{"n_head": 5, "positions": "rope", "parallel_block": true, "extras": ["capped logits"], "init_std_qkv": 0.0223, "init_std_up": 0.0223, "weight_decay": 0.041, "decay_shape": "linear", "train_tokens": 369900000}
Each number is 50 + 15 x the weight over its row's rms, rounded and kept within 0 to 99. Layers, rows and columns count from 0. The size before them is the row's rms in percent of the matrix's.

# down: layer 3 MLP down (transposed), 640x160, rms 0.116, rows 165-264, columns 96-127
# up: layer 3 MLP up, 640x160, rms 0.127, rows 166-265, columns 96-127
down165 105:56 63 51 68 54 48 54 40 60 60 77 66 23 59 79 57 41 43 43 28 71 37 85 76 40 54 60 74 50 60 47 42
up166 101:38 61 60 27 40 63 51 43 57 65 62 65 51 51 50 49 57 45 48 33 40 54 44 39 32 47 51 63 46 65 44 26
down166 092:46 63 64 77 49 07 39 38 44 73 43 46 59 33 56 24 32 61 47 55 44 50 65 51 38 69 51 57 33 63 34 35
up167 102:46 42 17 49 26 46 64 36 57 52 36 34 32 67 60 44 56 44 58 40 42 76 48 61 42 54 78 44 58 62 45 30
down167 104:30 35 54 89 37 36 36 64 53 42 79 46 52 57 34 57 66 60 60 76 57 63 37 61 41 38 88 62 65 48 57 46
up168 095:44 39 62 39 53 99 49 68 60 62 50 62 35 60 55 47 60 36 67 59 32 62 45 61 23 25 52 38 52 71 38 31
down168 098:31 20 30 54 40 83 35 45 83 68 50 54 31 67 41 40 54 57 44 40 26 48 29 47 29 44 53 41 50 44 47 51
up169 102:52 19 48 61 62 45 80 81 59 60 60 50 38 40 49 27 45 54 46 52 43 64 48 68 52 37 50 55 22 54 30 52
down169 101:57 61 46 36 78 49 18 63 40 52 56 58 44 46 41 36 57 39 53 66 78 63 33 64 55 57 59 43 37 48 35 49
up170 100:50 53 25 55 54 64 58 78 65 68 69 26 60 59 47 55 45 65 41 57 42 32 53 28 30 40 31 47 50 50 46 36
down170 093:29 61 34 75 51 47 83 60 67 52 57 83 34 69 62 39 37 67 51 35 68 62 51 70 42 62 62 35 34 40 34 65
up171 115:71 53 42 54 40 87 78 72 65 39 69 26 72 52 57 37 59 44 67 28 37 26 62 38 58 45 44 41 47 58 15 25
down171 133:41 58 62 57 47 46 51 72 43 39 61 76 37 57 42 60 61 12 54 69 63 56 34 57 62 47 57 57 34 63 48 38
up172 096:68 43 37 70 48 29 57 48 50 69 13 50 45 52 65 39 59 59 36 26 24 28 59 48 49 16 40 52 60 34 32 35
down172 098:47 57 29 48 75 75 34 23 53 36 43 59 45 30 83 45 73 38 48 51 63 30 47 36 58 61 63 30 55 58 63 54
up173 092:54 64 57 45 59 54 36 72 61 38 28 36 50 54 30 44 44 49 50 53 49 64 40 33 45 29 62 30 62 53 54 65
down173 086:74 56 58 36 40 46 58 47 64 77 81 40 43 45 68 56 58 37 64 24 71 56 43 58 31 69 45 80 33 47 57 39
up174 101:54 35 38 45 15 62 71 38 51 39 61 74 42 59 45 33 49 46 55 40 42 39 50 70 53 22 53 69 68 62 52 43
down174 095:29 54 69 41 48 29 38 71 52 63 34 39 56 19 52 39 64 47 47 50 52 75 69 71 47 80 67 46 48 52 68 34
up175 094:62 32 49 48 56 56 47 56 50 40 67 43 42 61 59 20 55 48 34 80 52 86 38 46 36 51 63 46 46 73 48 42
down175 082:51 51 32 26 64 35 37 38 73 40 53 40 57 48 56 92 57 35 60 34 57 45 54 56 40 45 77 73 42 62 47 34
up176 106:57 55 72 72 40 58 59 71 56 40 46 62 42 57 34 50 44 34 58 63 41 56 45 51 39 09 35 59 45 56 50 55
down176 100:53 44 53 41 71 48 66 53 60 62 20 72 70 53 69 57 54 50 46 52 77 44 51 58 53 81 20 23 53 60 66 56
up177 095:18 39 43 49 30 75 70 65 58 84 43 51 32 69 34 38 62 83 44 51 45 45 34 43 46 51 68 42 53 52 29 24
down177 098:00 41 59 63 29 30 60 71 55 62 60 63 40 71 84 51 63 31 80 72 46 48 62 62 65 25 53 11 39 47 28 30
up178 107:36 47 52 48 43 71 83 53 50 39 66 79 43 43 35 32 58 42 49 56 39 72 63 48 20 57 41 40 26 64 40 49
down178 104:54 48 47 46 63 74 43 51 62 92 48 15 57 48 29 46 59 60 41 77 59 23 26 60 58 37 70 74 56 25 57 34
up179 101:30 41 63 53 37 51 45 58 67 39 22 44 45 83 50 28 44 36 35 60 42 64 46 46 45 29 48 47 50 72 39 59
down179 103:46 58 38 61 24 61 32 60 58 83 62 38 28 30 38 35 49 50 74 38 29 36 43 57 51 50 75 88 73 70 57 36
up180 094:78 48 37 82 49 62 60 33 51 34 79 53 70 66 62 41 42 86 26 53 31 60 43 26 56 41 53 29 54 40 31 46
down180 092:50 60 44 37 43 29 59 12 35 33 48 12 47 60 48 27 60 54 61 43 66 58 38 59 58 49 52 52 69 44 35 44
up181 105:41 42 51 61 51 76 61 70 56 33 25 58 36 77 48 30 58 26 60 40 43 74 45 41 21 34 47 68 45 47 42 14
down181 098:39 40 34 32 61 57 71 38 24 73 51 44 49 55 55 71 44 38 63 42 41 68 51 47 25 48 56 56 55 31 50 50
up182 099:59 53 54 35 39 56 51 55 62 56 52 35 50 36 61 37 46 44 42 43 41 60 52 49 61 76 42 43 44 99 46 74
down182 082:33 32 60 45 46 35 56 64 33 45 59 43 34 71 48 61 44 37 52 60 59 40 44 34 59 11 60 34 50 17 35 38
up183 105:61 43 40 47 43 49 33 68 56 51 26 58 50 57 57 40 43 45 63 08 41 32 51 56 37 20 23 52 61 39 30 50
down183 111:55 61 39 30 65 50 50 43 52 55 59 61 27 52 32 48 65 50 41 75 60 58 59 52 26 57 60 33 45 11 51 58
up184 095:65 57 46 69 67 63 48 69 59 31 66 50 46 33 13 49 76 40 56 79 46 47 57 31 47 57 56 52 32 57 49 42
down184 099:70 64 61 70 64 46 49 48 55 44 43 40 42 50 45 64 64 51 49 62 33 55 68 54 47 28 63 75 18 32 61 43
up185 099:58 38 61 49 47 55 32 43 59 41 70 53 31 63 64 35 38 32 53 78 37 36 58 51 56 34 63 63 25 70 50 61
down185 093:51 62 49 43 38 57 60 70 66 34 51 49 60 52 30 69 30 40 31 31 57 56 58 62 20 44 65 20 40 51 38 37
up186 106:25 70 56 52 28 75 55 80 69 78 42 35 63 45 49 35 45 48 42 50 48 52 58 70 34 61 81 61 19 52 35 34
down186 111:40 53 52 61 48 66 43 63 19 47 47 72 37 39 58 46 36 37 92 58 64 69 45 49 53 52 67 56 39 72 54 55
up187 083:63 40 51 30 40 43 32 49 67 57 09 67 50 54 51 50 34 30 54 75 45 51 24 50 48 48 74 34 34 50 61 59
down187 088:37 48 50 57 54 66 58 51 32 48 77 43 46 42 74 44 59 60 66 51 59 60 68 41 47 59 30 64 44 56 38 49
up188 107:55 52 53 58 22 72 59 37 67 48 49 53 58 57 17 42 53 62 30 55 46 71 42 35 48 57 42 41 43 55 56 67
down188 103:42 45 61 15 52 40 45 40 25 41 60 56 76 55 53 47 39 37 34 46 38 14 65 78 58 51 42 41 51 34 98 78
up189 100:17 58 39 71 53 73 58 62 61 47 49 28 34 45 37 51 61 71 47 52 42 40 30 40 36 23 74 46 53 32 46 50
down189 084:22 67 75 81 22 50 59 56 53 39 60 63 41 48 51 55 52 64 51 71 92 75 45 45 45 48 58 61 54 74 47 55
up190 099:49 43 37 53 16 30 58 70 54 52 57 12 31 44 52 58 82 55 26 55 46 33 52 63 54 37 20 35 55 64 38 48
down190 095:58 32 61 65 49 99 65 40 67 38 33 38 65 48 27 38 45 39 41 48 71 66 21 44 55 30 49 68 31 60 29 47
up191 105:55 47 66 52 60 63 73 55 60 78 46 77 30 84 55 41 62 75 41 55 43 72 37 51 49 38 43 58 65 89 48 62
down191 099:50 57 57 45 61 57 40 61 27 68 42 41 35 57 16 51 65 40 56 61 55 51 68 56 50 34 31 42 58 36 60 72
up192 081:40 42 56 43 34 52 50 55 49 57 70 61 74 81 46 26 50 49 55 44 28 52 51 16 38 59 69 49 38 86 40 60
down192 083:35 30 44 41 32 75 40 63 84 54 57 62 43 87 58 47 44 43 50 53 07 61 48 43 45 32 58 44 46 64 21 36
up193 090:36 30 46 39 38 69 48 24 55 30 66 51 43 40 66 41 73 42 71 49 45 51 37 49 63 48 46 40 56 56 56 51
down193 092:65 78 61 64 36 35 42 68 43 70 55 55 56 66 39 55 22 55 35 46 76 46 49 61 43 20 42 56 50 62 34 54
up194 091:58 52 13 44 17 56 65 38 67 68 53 65 49 72 52 62 42 62 24 37 34 81 28 43 40 43 35 47 78 49 54 35
down194 086:52 58 30 32 49 41 80 49 56 60 62 54 34 54 61 73 14 58 46 60 56 44 41 38 63 51 55 54 58 48 73 60
up195 103:27 27 59 56 57 60 59 80 50 80 62 62 43 42 66 16 50 68 63 35 27 40 61 23 48 51 45 59 22 77 37 62
down195 112:24 80 52 60 55 38 72 88 60 44 56 30 56 29 57 57 42 61 60 35 46 47 56 60 39 57 44 41 52 40 20 58
up196 101:63 52 38 24 42 49 53 49 67 23 49 29 55 67 44 79 52 33 24 66 40 56 23 51 51 43 38 27 54 51 51 47
down196 093:59 73 36 32 57 56 66 36 62 17 58 57 29 37 50 43 56 49 44 58 55 64 62 51 41 53 46 38 48 49 39 62
up197 105:34 55 53 38 37 53 64 67 61 14 64 43 41 50 61 47 46 65 59 52 31 36 51 28 55 17 26 60 21 70 40 68
down197 106:70 45 43 60 42 34 32 64 33 45 80 65 45 48 53 51 66 27 76 42 72 49 72 50 80 70 50 61 46 39 37 23
up198 089:39 41 45 61 32 61 63 56 68 69 68 19 49 51 56 40 52 48 46 32 38 47 26 62 45 63 56 72 55 55 54 20
down198 093:40 54 60 54 71 59 30 53 28 61 28 63 35 53 44 64 67 37 50 59 45 56 43 46 64 38 30 37 60 53 81 69
up199 095:61 42 46 28 20 45 53 66 68 37 68 30 38 45 59 45 26 47 37 67 51 50 29 59 44 59 30 60 36 69 49 60
down199 089:61 37 75 62 75 42 62 60 54 43 69 59 43 40 58 45 65 44 85 29 47 76 05 43 18 76 61 70 75 41 41 50
up200 099:39 65 38 24 40 59 56 39 56 37 43 78 59 62 46 32 38 47 66 22 41 57 56 44 47 36 77 47 22 51 49 40
down200 078:49 41 51 23 51 60 28 59 73 64 30 44 66 53 44 54 40 42 39 66 60 41 26 46 58 38 55 38 61 53 30 57
up201 096:53 39 40 76 55 60 69 55 48 33 52 33 58 54 40 60 76 56 47 64 49 27 36 23 29 45 54 10 20 38 34 58
down201 095:53 55 78 41 62 37 47 33 55 35 57 46 29 40 36 27 32 58 48 60 63 47 67 28 68 38 45 39 52 57 52 43
up202 099:52 47 52 53 64 68 57 62 64 60 25 45 57 68 41 23 69 74 65 19 37 41 55 27 36 37 20 56 13 34 36 53
down202 108:65 50 61 46 64 58 37 28 75 56 69 53 21 54 47 20 43 51 34 31 37 34 64 40 50 46 39 44 61 65 46 60
up203 112:37 66 55 73 36 75 77 64 63 52 53 37 43 32 41 34 69 50 44 39 41 60 44 43 42 40 56 52 49 42 40 53
down203 103:69 41 56 59 22 24 34 47 45 35 55 62 33 51 46 54 48 39 28 47 20 69 64 36 34 67 62 32 58 58 79 74
up204 105:48 52 39 56 33 45 48 47 70 35 59 43 31 49 38 33 29 76 53 56 39 45 58 33 62 16 25 45 53 52 54 63
down204 118:65 49 48 36 27 67 65 62 55 27 57 47 51 54 60 54 25 55 38 53 68 56 68 71 29 48 54 30 43 54 18 43
up205 105:48 50 57 43 48 76 67 33 63 74 37 47 37 43 25 47 52 43 39 67 42 77 35 56 43 38 72 59 55 60 48 57
down205 094:38 75 15 25 49 50 81 45 34 45 41 27 56 37 40 53 45 40 39 40 91 55 63 50 23 57 44 39 38 75 41 46
up206 104:04 42 47 32 47 71 59 67 57 32 44 69 31 46 28 36 74 54 71 60 41 75 38 45 28 45 49 50 67 55 43 43
down206 100:25 44 17 31 46 51 76 32 74 54 77 60 45 64 36 60 33 75 52 43 67 34 38 64 44 58 43 45 57 45 23 34
up207 100:69 48 65 38 23 53 53 40 65 43 26 64 32 59 31 30 53 56 56 32 29 45 57 28 55 37 37 41 54 50 56 54
down207 095:42 85 22 61 35 61 36 40 57 69 47 99 22 83 53 39 44 48 62 62 44 70 43 87 44 33 48 58 48 49 81 47
up208 101:47 40 46 70 44 73 69 75 57 54 76 48 56 57 36 42 46 64 45 57 43 42 65 36 41 28 65 40 59 75 30 47
down208 107:44 17 69 65 34 49 49 66 60 49 51 45 46 35 50 42 28 19 63 59 38 40 30 64 51 74 72 42 14 56 53 46
up209 109:38 47 46 68 43 53 65 45 63 24 51 21 45 64 50 31 44 42 25 48 41 58 59 39 33 57 26 36 60 55 38 44
down209 114:54 64 21 23 40 41 61 44 67 48 68 72 61 19 59 52 15 49 55 48 70 69 56 34 64 50 54 35 37 32 37 70
up210 109:26 50 46 46 23 46 71 45 65 41 57 48 48 43 58 71 58 32 52 35 44 56 46 58 26 54 30 29 53 55 43 28
down210 109:28 43 41 59 42 37 19 68 57 72 37 58 60 18 57 57 32 36 38 51 38 43 50 61 51 52 48 62 55 78 29 54
up211 106:48 37 53 53 51 50 60 69 57 38 54 65 54 54 43 51 24 87 40 58 35 46 47 40 40 70 66 51 42 47 49 86
down211 088:12 55 74 22 55 62 46 70 48 81 45 48 56 49 40 52 30 59 30 20 46 79 58 74 52 41 62 42 44 46 41 69
up212 099:61 43 51 29 59 47 46 66 55 62 53 40 14 73 38 52 49 23 30 51 42 28 45 43 27 71 51 52 40 68 28 55
down212 098:47 64 50 47 54 38 65 36 69 74 68 26 48 40 39 62 48 71 36 40 66 61 57 63 16 46 57 34 51 55 34 64
up213 100:43 66 45 24 25 65 67 41 60 24 37 32 35 60 66 47 14 65 53 40 44 28 61 46 50 42 68 37 38 44 43 77
down213 097:69 71 40 45 57 24 39 62 53 61 39 44 45 43 64 40 39 55 68 45 67 56 60 56 81 70 53 40 50 36 72 59
up214 092:52 46 32 48 40 60 39 37 69 34 55 20 58 49 54 43 65 23 50 75 32 50 61 32 43 23 36 28 50 38 37 10
down214 098:51 50 60 88 43 30 53 31 57 73 71 62 60 28 48 92 24 50 28 27 55 37 54 58 47 65 49 51 29 29 47 57
up215 095:34 70 68 01 14 57 53 67 56 39 71 35 55 59 53 63 62 75 44 37 52 47 29 35 52 45 43 60 45 79 42 29
down215 081:58 49 30 59 44 12 39 65 46 55 55 69 24 48 31 61 42 47 84 49 53 33 37 61 54 60 50 31 54 19 29 52
up216 103:37 46 56 69 33 81 59 40 58 54 69 45 64 52 65 42 74 42 65 62 47 63 56 49 18 80 59 26 33 64 28 51
down216 108:36 49 58 62 41 33 66 51 58 44 29 67 44 65 23 60 52 60 40 49 37 57 45 56 92 42 56 57 76 64 25 44
up217 098:54 48 66 49 34 57 40 36 61 31 65 45 51 49 46 38 79 66 64 40 43 35 75 55 49 31 40 48 60 52 46 58
down217 090:52 33 44 65 37 52 43 60 50 66 51 77 66 50 73 69 07 15 59 41 62 59 44 99 55 65 48 38 44 61 22 32
up218 095:75 36 51 65 21 47 46 44 69 37 30 57 36 39 41 23 37 69 56 71 31 38 52 39 70 31 45 71 19 38 53 54
down218 099:49 48 49 56 28 06 53 56 37 38 69 45 30 28 24 57 55 41 56 41 31 67 56 37 49 75 45 53 67 51 39 50
up219 101:57 46 61 65 56 56 54 32 66 37 40 66 34 71 44 47 41 50 64 45 35 32 56 46 50 30 17 63 65 32 45 36
down219 116:35 52 70 48 34 61 36 53 52 38 77 37 59 59 49 60 59 15 55 56 28 63 33 53 27 65 39 43 56 85 82 23
up220 085:52 51 12 56 32 63 40 48 63 66 69 54 48 76 31 67 47 45 37 29 32 38 47 45 45 48 61 59 31 67 34 43
down220 123:64 17 26 76 25 33 46 49 67 52 68 66 28 77 41 50 48 50 81 65 34 42 50 54 38 34 66 52 34 59 16 48
up221 085:67 47 77 22 56 59 58 70 52 56 29 74 46 76 77 46 71 38 68 62 36 52 25 51 17 31 55 40 08 43 45 61
down221 086:40 50 52 61 37 48 43 56 37 82 64 41 50 50 19 55 46 20 45 53 73 43 62 44 56 54 45 75 50 69 50 36
up222 101:38 48 42 36 36 64 51 65 49 53 51 45 57 52 59 50 40 15 77 22 39 26 45 66 40 52 67 84 56 53 41 41
down222 096:65 62 71 81 55 42 45 51 31 60 36 58 48 57 41 89 55 52 41 53 38 46 28 41 52 35 31 51 38 67 43 31
up223 105:45 65 56 42 20 60 57 61 63 60 37 42 38 30 72 25 35 46 38 48 40 75 44 51 53 61 47 41 50 45 41 47
down223 096:57 37 60 38 42 63 37 59 39 57 44 31 33 36 26 42 42 68 42 71 65 37 65 61 37 46 53 27 56 66 34 67
up224 103:34 49 77 27 55 52 37 43 59 42 52 52 45 69 30 51 39 35 63 48 41 49 47 45 57 49 45 64 60 74 53 46
down224 092:19 55 61 45 38 65 75 59 49 63 44 36 66 45 64 64 63 62 50 48 39 29 42 48 57 24 44 63 31 30 91 55
up225 096:33 65 60 57 42 71 72 29 54 36 51 29 53 61 65 58 51 29 60 69 48 36 47 42 37 33 61 36 45 59 29 50
down225 098:51 40 28 66 39 49 13 56 41 64 62 34 61 42 56 80 37 49 49 47 36 53 70 73 36 62 36 54 44 40 38 63
up226 078:47 27 36 35 37 87 58 46 50 43 46 51 41 51 60 16 51 28 62 58 37 65 49 29 31 28 54 36 29 62 41 27
down226 082:45 42 39 48 33 74 47 56 64 45 45 58 51 57 53 35 56 33 32 49 04 56 56 43 35 21 50 34 42 68 31 45
up227 096:62 35 63 59 49 69 61 45 59 47 39 69 32 37 55 62 74 55 58 62 40 40 70 42 57 51 36 60 51 38 46 54
down227 091:50 54 16 38 43 59 40 51 49 62 43 54 52 48 72 43 29 46 53 73 57 48 51 42 32 19 75 75 71 57 36 40
up228 097:35 43 45 43 50 55 56 29 50 68 73 45 39 70 33 46 60 46 36 60 57 37 50 58 29 42 81 27 41 63 36 35
down228 099:54 62 42 56 54 28 49 49 51 56 93 83 26 43 37 48 43 73 42 35 57 58 44 58 17 51 60 68 42 55 30 33
up229 109:63 30 68 28 45 65 66 63 66 40 41 72 41 63 28 67 70 21 57 56 37 40 56 56 42 40 39 44 33 61 50 62
down229 106:57 59 73 31 93 48 50 36 66 53 50 78 41 64 47 52 52 38 66 65 58 63 85 51 54 56 52 43 29 74 27 60
up230 101:58 45 50 52 53 52 76 47 59 64 37 29 35 78 65 61 58 59 70 74 34 42 48 49 52 63 68 55 36 67 31 58
down230 108:46 72 32 37 66 51 49 38 54 26 33 40 56 55 65 72 60 51 43 54 54 40 29 85 70 85 40 67 64 36 41 58
up231 094:32 55 42 41 43 58 79 53 71 51 53 59 40 44 54 22 51 55 46 63 44 55 35 64 29 24 33 57 52 53 54 26
down231 083:41 78 54 55 41 40 26 32 48 42 56 39 48 67 58 55 46 37 69 50 46 66 27 28 40 47 64 19 70 48 23 45
up232 077:60 33 45 77 48 54 44 42 58 51 57 78 43 77 56 47 80 29 44 36 25 45 39 31 47 24 43 16 33 68 35 42
down232 080:53 41 30 53 52 47 56 56 80 54 56 52 46 78 58 51 39 54 39 66 00 49 47 47 52 27 54 33 23 69 00 47
up233 118:20 38 45 72 43 80 59 44 57 25 71 48 61 41 48 28 35 36 38 43 36 39 52 63 37 47 58 54 37 53 48 31
down233 130:47 39 47 46 32 57 42 65 28 39 33 61 46 53 55 37 51 20 24 44 34 48 49 45 41 52 54 28 39 76 30 41
up234 100:60 52 47 49 51 47 56 55 57 27 33 69 50 52 46 32 38 67 37 78 24 66 54 40 29 42 20 24 61 51 39 32
down234 104:16 55 67 58 40 44 53 60 07 36 62 50 88 52 48 37 60 59 51 48 82 55 29 19 49 54 46 31 55 40 42 54
up235 103:66 18 41 43 41 77 59 35 65 39 29 62 46 40 50 42 58 51 51 52 39 72 59 48 43 65 68 17 25 53 38 24
down235 109:25 61 39 32 59 53 62 67 61 63 55 33 54 61 87 69 39 41 26 70 67 47 64 54 45 50 19 57 42 61 62 56
up236 120:63 54 27 68 52 65 66 67 65 57 42 57 49 71 37 63 45 46 21 54 38 32 39 48 29 50 44 43 47 36 39 30
down236 118:64 72 50 60 29 56 64 72 59 40 57 45 66 35 21 34 54 23 42 14 43 16 44 65 50 76 45 58 32 64 16 60
up237 099:19 30 56 61 25 51 42 72 70 66 52 46 51 69 31 50 46 53 35 29 48 42 45 38 54 71 47 62 48 62 46 49
down237 093:81 71 55 37 44 63 48 16 36 79 41 77 42 30 43 36 75 72 69 59 42 58 59 81 75 57 42 48 57 43 37 27
up238 105:59 53 49 51 43 60 52 70 60 44 41 81 27 57 48 54 60 54 32 55 32 39 56 34 45 47 31 19 43 31 30 51
down238 109:08 34 68 58 47 28 60 62 36 76 48 57 42 58 76 31 49 43 56 37 92 63 38 47 58 53 36 28 74 36 40 41
up239 102:39 29 68 78 44 68 52 47 65 55 51 59 48 81 52 44 30 73 34 52 33 57 46 17 53 50 34 46 47 79 52 56
down239 095:59 38 28 79 69 49 95 52 45 48 21 32 42 37 42 85 48 45 56 79 31 55 70 20 47 41 42 51 73 56 51 50
up240 091:41 34 44 15 26 54 47 33 64 58 66 56 40 46 27 48 49 47 45 45 48 66 31 33 38 32 64 49 22 76 53 60
down240 083:54 56 46 36 40 34 38 60 40 60 51 44 38 65 60 31 30 61 41 52 75 62 44 44 40 84 59 62 69 35 25 32
up241 092:46 53 52 58 27 63 81 67 58 50 48 32 46 59 58 54 53 67 60 50 41 46 45 53 53 85 47 22 56 61 11 32
down241 096:37 83 74 40 58 42 33 63 44 29 56 69 68 39 47 54 56 41 51 21 70 53 31 65 74 33 26 79 52 51 45 26
up242 068:36 54 31 32 22 48 45 47 64 44 59 38 53 66 46 32 55 42 78 49 29 63 47 49 43 35 45 58 38 94 26 41
down242 087:28 35 55 60 47 68 56 61 80 46 61 52 46 69 66 45 38 51 52 62 00 56 43 39 51 25 53 41 37 84 00 44
up243 096:65 45 29 60 38 71 64 54 62 65 47 70 49 89 55 36 53 57 39 49 48 72 42 64 38 36 52 54 32 62 49 41
down243 091:44 20 63 50 48 46 46 39 69 19 42 66 63 75 41 46 66 39 52 64 46 56 59 46 58 31 83 48 68 49 61 79
up244 105:60 68 25 37 24 53 72 24 57 22 76 16 71 60 55 66 54 49 56 36 49 37 45 40 58 47 38 29 19 53 35 43
down244 109:84 46 33 36 59 35 63 39 51 75 35 21 33 52 52 43 57 58 52 60 22 77 45 63 52 65 80 24 58 40 36 45
up245 093:68 38 27 46 66 53 49 51 64 36 21 50 29 58 65 21 64 68 46 65 31 57 59 33 39 36 65 29 30 67 29 50
down245 100:36 63 63 63 43 36 61 48 60 62 67 61 24 24 65 69 53 65 46 34 49 48 41 38 28 81 23 40 63 35 62 54
up246 101:42 57 77 52 35 59 54 59 52 72 63 71 41 54 52 76 44 46 19 64 42 43 29 61 42 31 45 47 54 84 33 51
down246 120:57 43 79 56 34 59 50 31 59 50 59 48 50 45 54 57 58 69 32 50 20 39 36 35 65 62 58 38 39 38 22 45
up247 103:42 60 50 62 39 69 80 55 53 69 59 42 45 50 61 47 48 78 35 65 46 75 37 70 24 59 52 24 40 65 47 43
down247 106:41 47 54 30 55 40 23 21 48 35 64 57 58 58 67 22 35 32 58 52 55 44 39 46 43 33 34 65 80 21 37 51
up248 104:37 41 48 56 21 62 63 41 52 53 50 81 59 53 50 34 51 30 65 46 45 37 54 67 43 42 41 52 35 36 44 67
down248 105:31 38 50 24 15 65 47 49 50 60 50 64 49 69 42 54 46 54 31 61 44 65 32 68 63 70 63 22 51 66 29 52
up249 111:62 37 40 61 07 52 92 42 58 61 69 34 24 64 36 60 63 67 26 57 43 33 44 42 63 73 46 64 43 64 47 29
down249 110:53 54 60 55 62 63 31 47 39 24 48 46 68 48 54 46 66 56 54 46 50 45 66 28 57 55 58 44 44 52 55 37
up250 111:64 58 62 55 47 89 63 58 66 40 45 44 33 51 48 38 52 52 66 59 45 60 58 37 48 33 48 48 51 67 51 71
down250 115:61 56 58 54 16 51 40 29 77 31 55 44 51 37 41 49 27 54 65 46 64 57 60 51 44 72 57 75 77 62 81 54
up251 096:44 40 30 37 29 66 58 64 47 46 42 39 61 49 61 23 55 23 67 28 34 51 65 25 47 48 27 73 16 71 46 43
down251 076:19 50 87 77 80 49 62 60 54 79 33 39 53 54 47 58 63 47 49 53 68 40 31 41 55 36 39 59 65 40 27 34
up252 096:21 43 41 59 21 58 66 41 62 14 55 40 56 31 28 62 41 38 58 37 44 65 41 65 49 55 11 74 40 43 44 29
down252 101:26 82 57 73 50 51 41 29 61 44 55 36 54 47 50 52 38 43 69 18 67 54 41 31 71 55 30 43 44 53 47 53
up253 102:41 43 47 39 36 62 76 42 71 58 52 44 50 66 32 37 48 66 32 58 52 66 36 48 30 27 38 31 41 63 55 13
down253 093:51 64 68 88 56 35 57 31 23 79 43 55 55 24 47 46 55 82 40 73 72 38 74 23 40 44 83 62 69 38 34 37
up254 103:42 44 29 36 17 60 53 64 59 26 81 35 31 51 45 45 63 39 35 40 45 25 44 34 44 52 55 67 37 69 43 44
down254 101:31 45 52 51 40 29 57 66 51 50 58 42 40 47 15 45 76 29 44 47 66 47 46 50 48 50 39 58 56 83 73 57
up255 091:61 56 69 55 42 48 35 47 59 43 31 59 52 47 52 43 34 57 24 30 42 39 53 27 45 41 53 57 54 50 56 67
down255 085:54 72 42 50 70 28 58 51 80 65 76 41 69 45 33 45 54 44 56 73 45 41 26 31 48 56 54 51 52 43 81 36
up256 101:48 55 31 44 34 69 70 54 66 45 61 61 60 48 44 54 61 52 37 56 44 70 16 65 37 62 57 54 33 55 40 34
down256 100:62 78 56 29 60 55 35 39 66 34 61 56 42 32 61 61 53 47 47 51 38 85 34 47 46 39 43 64 43 94 63 57
up257 114:62 63 51 49 45 45 63 53 60 57 74 44 10 56 62 21 26 69 24 57 44 51 37 50 54 33 31 52 62 81 41 45
down257 106:63 40 59 32 54 60 65 63 58 28 65 22 72 70 50 50 54 35 38 50 54 46 47 19 49 66 62 67 63 47 28 61
up258 102:56 27 47 67 47 67 82 35 55 43 33 43 37 39 39 35 58 27 49 53 30 58 31 34 54 41 54 50 35 63 46 62
down258 109:20 42 71 60 56 72 54 54 58 63 50 36 64 53 44 34 54 59 60 73 47 38 33 27 15 21 59 51 34 65 19 43
up259 111:37 72 48 64 57 56 41 34 67 23 35 40 48 29 58 28 49 54 52 55 37 51 72 47 57 33 26 24 49 77 44 43
down259 112:43 55 41 36 57 25 54 40 38 73 57 39 55 66 43 43 61 57 64 59 48 16 53 53 36 72 51 52 56 52 38 38
up260 098:45 39 30 43 22 52 82 57 67 30 34 55 20 61 66 41 70 77 35 50 48 61 43 66 49 12 34 47 55 68 36 31
down260 106:52 50 65 32 28 50 65 37 57 44 33 36 65 53 66 67 30 44 32 23 46 50 57 54 62 45 42 09 41 76 37 56
up261 109:54 13 64 69 66 64 51 50 61 63 43 64 53 70 41 00 31 15 41 64 34 30 51 53 50 65 58 67 28 50 47 51
down261 101:50 26 39 41 47 44 34 49 74 47 51 31 49 44 44 61 62 39 26 24 51 60 56 53 43 72 42 47 55 58 49 73
up262 101:52 42 20 67 42 49 53 47 63 65 19 53 33 51 39 51 63 63 44 32 41 77 49 67 20 61 46 18 56 36 41 39
down262 099:31 47 76 78 49 45 29 51 59 40 31 58 54 38 27 55 48 23 48 45 44 78 61 32 42 41 58 39 45 51 79 55
up263 101:52 57 32 79 36 61 66 62 64 34 40 53 51 46 13 59 40 37 50 40 38 70 47 80 42 47 54 43 44 52 28 36
down263 108:48 40 78 40 80 19 29 59 37 43 55 74 33 48 60 65 72 66 63 63 47 54 63 28 62 40 54 48 46 18 60 53
up264 096:48 62 48 52 24 41 59 31 58 59 61 48 49 63 33 58 54 54 27 48 38 53 46 38 60 66 59 63 37 89 36 58
down264 116:60 47 43 35 44 61 66 54 71 74 51 31 43 39 69 69 56 53 44 35 47 57 60 23 43 43 65 40 37 57 16 53
up265 118:67 42 31 39 59 52 40 72 61 68 52 68 54 51 45 49 37 64 52 57 27 37 43 25 30 51 48 39 29 54 40 60